{
  "n_layer": 10,
  "d_model": 320,
  "n_head": 8,
  "n_kv_head": 8,
  "head_dim": 64,
  "d_mlp": 832,
  "vocab_size": 4046,
  "activation": "swiglu",
  "norm": "layernorm",
  "norm_place": "pre",
  "norm_eps": 1e-05,
  "positions": "rope",
  "rope_base": 41700.0,
  "rope_fraction": 1.0,
  "qk_norm": false,
  "attn_scale": 0.125,
  "bias": "none",
  "tie_embeddings": false,
  "parallel_block": false,
  "extras": ["capped logits"],
  "init": "normal",
  "init_std_qkv": 0.027,
  "init_std_o": 0.0,
  "init_std_up": 0.027,
  "init_std_down": 0.0,
  "optimizer": "soap_variant",
  "lr": 0.00603,
  "lr_mult_qkv": 0.7,
  "beta1": 0.95,
  "beta2": 0.99,
  "lr_head": 0.00949,
  "grad_clip": 1.0,
  "warmup_steps": 200,
  "schedule": "wsd",
  "decay_fraction": 1.0,
  "decay_shape": "linear",
  "final_lr_fraction": 0.0,
  "batch_tokens": 262144,
  "seq_len": 1024,
  "doc_mask": true,
  "train_tokens": 989300000,
  "steps": 3774,
  "dataset": "wikipedia_en"
}
Each number is 50 + 15 x the weight over its row's rms, rounded and kept within 0 to 99. Layers, rows and columns count from 0. The size before them is the row's rms in percent of the matrix's.

# down: layer 5 MLP down (transposed), 832x320, rms 0.148, rows 550-566, columns 192-255
# gate: layer 5 MLP gate, 832x320, rms 0.156, rows 551-566, columns 192-255
# up: layer 5 MLP up, 832x320, rms 0.163, rows 551-566, columns 192-255
down550 095:48 21 40 46 31 24 63 31 55 49 56 44 14 52 37 35 42 49 36 47 21 44 49 64 60 50 54 62 71 74 63 46 29 51 80 41 66 75 77 43 63 60 47 71 36 72 66 52 55 60 49 64 52 31 28 23 60 84 47 55 47 87 37 58
gate551 102:52 50 64 44 34 74 36 66 50 50 44 65 37 89 53 37 43 34 69 41 62 44 43 42 63 43 58 32 49 28 78 57 38 29 66 44 63 44 67 54 70 52 49 44 58 42 37 70 36 47 52 49 64 61 46 63 40 61 41 62 51 34 55 37
up551 107:49 68 49 43 35 40 48 51 39 81 50 78 31 50 50 69 41 56 37 61 27 25 52 46 36 40 50 45 57 42 40 05 35 64 37 61 55 60 15 42 40 50 70 74 33 49 55 48 42 45 63 29 36 34 62 58 68 70 37 51 60 37 61 64
down551 104:48 42 60 41 59 74 40 50 26 88 73 73 23 52 53 58 52 25 45 46 62 38 49 35 46 54 63 45 38 39 32 35 41 33 52 32 38 39 46 62 34 32 52 62 53 65 27 65 31 46 71 34 40 23 35 63 46 47 40 54 44 36 33 58
gate552 101:34 72 39 49 64 70 77 72 26 47 56 67 67 75 33 52 62 63 12 65 38 37 36 56 42 26 43 47 73 56 39 57 47 66 19 19 34 59 28 57 28 36 54 64 48 33 23 68 36 48 61 66 59 55 47 39 31 46 69 54 20 86 49 50
up552 100:57 47 37 65 37 53 62 55 43 14 59 49 41 56 56 15 31 45 61 21 51 47 54 54 57 30 53 52 48 58 30 75 66 83 51 37 56 48 44 67 53 55 60 49 57 72 43 36 61 54 54 63 68 48 34 58 51 23 42 77 75 27 60 61
down552 105:63 58 49 39 55 55 46 47 33 51 73 77 38 83 19 52 49 23 89 35 37 63 64 65 52 44 61 38 36 50 35 62 47 47 56 30 49 65 47 44 57 35 46 22 64 53 58 27 51 47 34 36 63 65 60 57 26 47 59 63 66 87 56 32
gate553 102:55 64 45 20 59 41 51 30 37 34 62 31 46 45 55 64 48 45 54 31 50 57 75 61 54 61 40 35 26 64 67 59 09 66 52 60 22 62 60 58 72 53 31 49 58 66 35 26 66 55 71 44 51 65 75 65 42 47 68 34 44 52 61 54
up553 101:36 43 28 52 41 23 41 43 60 54 57 40 48 63 50 30 39 66 73 14 18 52 50 60 72 43 45 29 49 53 47 48 42 45 44 23 66 64 62 84 36 46 50 58 44 26 30 35 32 65 69 49 59 71 50 61 38 55 45 71 46 66 36 54
down553 103:64 58 43 53 66 41 41 61 51 63 53 53 33 27 34 35 20 52 25 59 43 83 34 47 48 42 46 59 58 82 39 68 57 44 53 55 83 27 53 60 50 32 63 61 60 46 53 73 41 51 58 49 32 69 30 43 72 51 41 60 33 49 37 28
gate554 098:49 24 57 45 56 44 33 49 25 48 21 28 63 57 52 46 50 41 77 50 30 33 28 51 64 31 67 61 72 64 70 57 18 42 61 17 58 45 55 58 71 49 41 21 63 49 67 53 41 40 28 48 35 69 38 63 50 55 52 34 31 59 81 65
up554 099:43 43 65 46 55 56 59 34 20 38 52 51 42 67 63 50 40 67 49 50 42 27 54 71 69 74 36 33 60 39 55 42 47 48 60 42 57 58 51 24 55 53 64 40 53 29 54 64 40 54 46 36 60 57 47 48 59 54 36 41 28 33 41 29
down554 100:34 44 60 65 56 44 64 39 30 54 34 76 51 56 13 62 72 42 60 55 32 53 39 82 39 72 25 61 31 19 72 23 51 38 53 55 49 57 09 52 64 55 85 48 34 53 70 58 48 43 53 50 64 52 65 75 52 48 63 76 46 70 53 28
gate555 099:54 55 59 48 75 46 60 71 19 30 67 80 28 44 55 53 59 36 81 70 67 42 64 47 41 33 47 38 61 51 46 52 37 45 52 44 47 36 46 52 40 45 58 48 57 57 44 33 43 52 42 71 66 47 50 71 37 43 64 37 47 52 43 48
up555 101:70 62 58 62 28 23 51 57 63 53 69 48 27 41 70 42 21 55 46 35 79 74 16 80 53 61 37 43 46 48 78 41 53 80 40 30 52 47 43 69 70 83 71 20 51 53 90 42 50 71 73 40 27 61 71 30 43 44 41 59 30 47 49 44
down555 099:76 41 42 35 46 63 28 40 46 61 48 64 43 62 38 66 48 43 50 28 47 57 39 67 32 70 67 60 42 62 53 62 74 51 61 39 69 51 76 38 11 60 68 31 74 48 39 55 63 48 59 43 57 24 84 42 51 45 58 47 58 53 60 24
gate556 094:36 63 50 65 44 36 45 58 49 50 50 58 52 35 33 55 77 47 87 48 41 47 52 51 43 22 43 50 60 31 38 42 32 25 60 50 51 04 41 40 70 55 44 58 46 63 59 45 43 56 38 75 31 58 50 67 49 53 53 21 74 66 50 52
up556 089:62 56 18 17 13 93 64 63 61 17 52 20 60 60 61 72 25 51 53 41 48 57 56 45 75 45 37 63 64 41 51 51 59 78 54 35 39 78 40 21 42 65 55 24 65 65 53 46 63 49 38 58 43 36 54 19 37 28 66 75 51 37 59 75
down556 093:40 18 67 51 51 58 52 60 59 46 50 54 57 48 71 50 37 44 41 62 24 36 26 70 74 43 39 75 79 32 32 30 44 78 48 31 25 62 62 53 41 43 58 43 64 70 38 62 35 50 37 61 71 53 52 64 54 43 24 63 57 48 37 59
gate557 106:65 59 50 64 48 46 37 60 73 64 50 57 50 44 43 47 48 62 58 41 30 42 49 47 48 29 50 60 43 34 27 55 45 54 39 74 68 56 54 59 72 52 70 53 51 44 60 74 36 35 98 51 45 40 54 44 42 30 49 49 34 57 47 51
up557 103:67 71 50 50 42 30 41 58 62 37 32 49 52 51 43 54 53 51 45 38 51 57 64 52 31 41 47 27 70 42 64 56 48 41 50 60 59 65 29 42 51 48 70 49 32 85 39 42 27 37 50 42 59 62 42 54 36 43 47 38 73 46 53 51
down557 106:31 67 45 59 72 36 53 79 54 61 48 44 57 35 98 45 60 40 37 44 55 54 53 36 53 36 52 33 47 62 88 42 66 40 65 25 61 31 38 58 57 42 47 68 57 63 34 47 68 48 69 43 62 86 45 44 66 63 64 45 48 20 42 62
gate558 097:49 19 80 27 53 44 65 28 50 50 46 46 52 67 33 45 63 53 49 15 63 76 60 48 31 20 28 38 72 48 39 54 34 57 72 65 58 60 34 41 71 18 60 61 50 70 19 57 68 45 57 48 33 51 56 49 61 18 38 69 37 51 26 41
up558 099:39 28 46 57 70 68 36 45 41 51 48 41 39 85 61 51 49 53 52 35 39 39 56 39 31 72 60 61 71 56 45 58 60 59 74 52 41 55 58 64 67 50 36 51 40 32 40 47 42 53 35 52 31 69 34 61 57 20 46 12 59 61 49 59
down558 096:55 66 61 49 58 55 39 52 53 65 63 56 35 41 66 50 54 60 40 25 29 52 48 43 66 64 63 60 59 72 54 41 70 64 63 65 42 68 75 79 34 56 82 65 55 42 61 45 22 47 66 74 38 36 67 38 38 21 50 26 40 63 75 62
gate559 098:55 60 42 41 49 65 50 48 58 44 56 55 35 59 68 62 16 76 58 75 62 45 56 66 85 39 41 61 45 59 35 34 29 73 41 71 39 43 47 38 56 54 92 58 65 42 35 34 73 38 37 72 62 34 56 42 38 40 68 39 50 46 30 24
up559 092:48 47 54 40 30 27 79 54 58 53 41 59 62 49 29 50 99 41 44 58 43 51 49 41 37 42 45 41 40 78 21 68 51 41 65 46 57 46 56 67 63 56 34 55 43 63 40 47 60 48 39 33 22 42 62 56 44 51 32 45 43 35 36 35
down559 097:70 79 40 81 79 70 35 67 47 76 50 27 56 53 50 55 76 52 45 33 46 25 40 44 31 58 67 49 58 29 64 58 48 53 49 69 46 31 33 49 13 65 49 73 42 90 48 78 54 57 89 36 50 79 58 66 49 50 30 62 64 41 52 49
gate560 103:28 53 55 63 46 79 58 46 55 27 39 46 42 48 59 42 37 44 52 58 35 50 71 34 27 52 37 54 33 36 56 43 36 24 43 69 46 78 31 51 54 50 71 68 71 59 50 63 61 37 44 62 53 72 68 61 66 50 55 64 52 61 71 60
up560 104:31 60 53 77 65 71 51 45 49 66 39 64 43 25 38 65 16 57 30 55 46 76 61 28 61 66 59 48 42 64 44 53 46 28 42 50 46 73 71 77 29 37 47 60 62 59 64 40 53 46 59 51 39 99 51 45 73 41 26 67 40 46 42 36
down560 104:41 38 58 57 61 15 79 71 46 56 39 66 64 71 52 14 52 63 59 80 47 53 73 72 68 45 64 63 55 46 55 27 41 73 55 39 46 40 46 63 59 64 58 39 40 80 46 59 51 54 59 49 40 36 38 36 56 82 44 46 73 75 37 36
gate561 102:17 37 44 35 58 76 54 46 36 36 57 28 73 66 43 77 47 39 42 54 64 44 63 83 41 64 65 45 35 48 71 51 24 45 29 64 42 53 40 38 24 47 30 54 61 44 73 51 35 40 49 46 53 71 43 51 33 37 50 53 28 59 69 56
up561 101:34 59 52 50 62 42 24 54 64 54 57 68 47 49 48 50 39 16 39 40 51 57 54 57 52 36 81 57 56 56 60 54 28 35 32 37 46 49 54 43 35 56 38 56 76 74 66 35 76 44 69 22 66 51 33 63 51 54 15 48 51 62 48 74
down561 100:38 53 61 73 74 31 73 50 34 62 64 51 60 51 54 53 30 59 54 22 46 49 62 66 63 52 63 53 63 47 29 32 59 54 20 07 36 68 52 61 22 31 45 39 47 45 46 65 54 71 67 34 32 38 49 42 53 66 32 41 39 53 62 62
gate562 100:67 36 51 83 36 32 57 66 41 45 59 58 68 47 22 56 56 28 53 61 46 51 40 39 23 22 69 48 71 47 50 52 68 47 54 44 53 43 41 69 56 45 45 54 73 47 61 16 28 61 51 58 37 44 68 26 37 36 42 46 59 68 72 50
up562 102:66 49 74 23 45 36 52 65 53 64 46 60 79 50 46 67 30 13 50 23 60 59 49 41 55 32 65 20 29 40 57 17 54 82 49 38 33 28 25 42 34 38 83 48 60 52 45 41 64 56 65 55 42 16 58 51 43 69 33 88 71 63 63 42
down562 098:56 51 74 31 59 42 33 41 64 49 51 51 78 76 59 23 49 62 46 20 44 48 62 57 79 52 45 26 60 55 60 32 20 36 64 50 19 94 58 54 27 51 47 62 74 64 45 41 41 45 48 29 68 30 58 48 59 35 40 58 49 33 77 56
gate563 092:41 59 73 52 52 71 45 45 29 58 67 47 56 60 59 70 53 62 27 73 57 48 47 31 71 46 51 35 41 60 40 41 52 45 71 26 34 32 34 35 26 40 40 27 41 53 61 78 46 21 59 60 52 55 60 33 58 36 30 51 74 28 31 88
up563 103:43 72 39 67 63 61 27 32 42 63 47 71 65 54 69 45 45 69 38 61 56 51 65 52 52 53 62 43 49 57 13 81 38 40 61 66 64 23 63 36 50 52 21 55 50 64 26 57 54 62 53 28 73 15 45 34 44 46 87 48 56 32 49 47
down563 098:51 38 16 60 57 26 46 52 61 38 29 51 38 40 59 31 60 45 77 38 68 54 33 54 52 66 55 35 50 59 70 53 66 48 44 69 65 73 67 57 31 62 34 56 58 53 54 71 54 69 72 43 41 33 62 68 59 70 28 63 69 63 56 45
gate564 092:48 66 52 53 64 34 63 20 48 75 61 48 87 43 73 37 48 43 65 36 39 66 59 80 60 68 39 29 76 49 57 72 46 23 52 61 39 49 41 30 64 68 33 61 27 73 29 72 39 33 67 64 63 81 50 47 23 48 38 68 71 46 55 46
up564 093:43 33 34 64 44 70 50 42 67 76 64 58 31 62 36 63 53 51 51 43 36 46 49 44 49 63 43 64 58 73 44 37 60 45 19 37 57 75 58 48 28 76 45 53 60 43 65 61 66 70 52 45 64 49 45 69 41 30 59 43 29 56 17 69
down564 093:59 51 54 62 67 65 54 63 36 39 74 32 48 48 57 66 34 49 41 27 49 45 24 50 26 46 81 61 37 74 59 50 42 62 50 42 26 87 45 59 47 62 48 49 13 42 60 68 57 51 70 71 59 26 51 73 46 70 58 70 34 34 25 42
gate565 103:63 57 39 56 60 33 46 55 37 73 73 72 26 67 42 38 53 68 62 51 50 53 48 60 63 49 62 41 53 62 41 55 33 67 72 50 43 43 55 36 44 92 32 51 57 42 29 11 46 31 53 58 33 76 80 68 76 44 46 69 47 43 57 57
up565 096:36 35 63 64 54 72 51 50 67 46 58 70 64 65 35 58 33 67 23 26 54 46 08 66 58 55 54 56 58 54 44 50 58 57 51 74 66 68 39 40 51 27 08 69 41 47 39 71 52 24 32 65 55 49 44 71 70 52 52 51 51 51 64 54
down565 098:50 43 52 43 52 32 44 51 45 57 49 67 32 36 49 49 69 40 75 53 79 67 66 78 41 28 26 39 37 63 43 62 59 49 29 29 40 58 64 45 64 39 51 65 58 59 39 48 22 60 69 61 76 61 15 39 91 55 47 54 36 58 67 47
gate566 095:49 64 69 63 64 43 72 12 44 51 38 38 38 49 29 64 47 58 36 57 40 52 61 21 42 21 47 42 65 50 48 81 54 64 26 68 58 46 64 45 54 32 61 33 70 67 48 40 39 43 51 78 57 64 66 52 24 38 55 44 42 56 76 67
up566 108:43 75 37 38 57 49 40 66 53 63 59 48 40 66 79 63 49 35 60 55 50 58 67 42 59 57 61 64 59 36 50 63 61 26 38 38 56 17 54 73 32 53 53 64 50 60 43 47 78 42 68 38 47 37 53 49 64 44 50 74 70 36 43 37
down566 106:44 41 75 56 36 60 43 54 40 53 48 25 30 41 50 79 63 52 50 18 27 46 69 41 59 74 48 60 60 40 54 57 60 59 61 27 44 55 79 38 35 44 41 50 44 22 55 52 70 17 24 51 64 46 57 83 48 60 40 60 59 52 56 47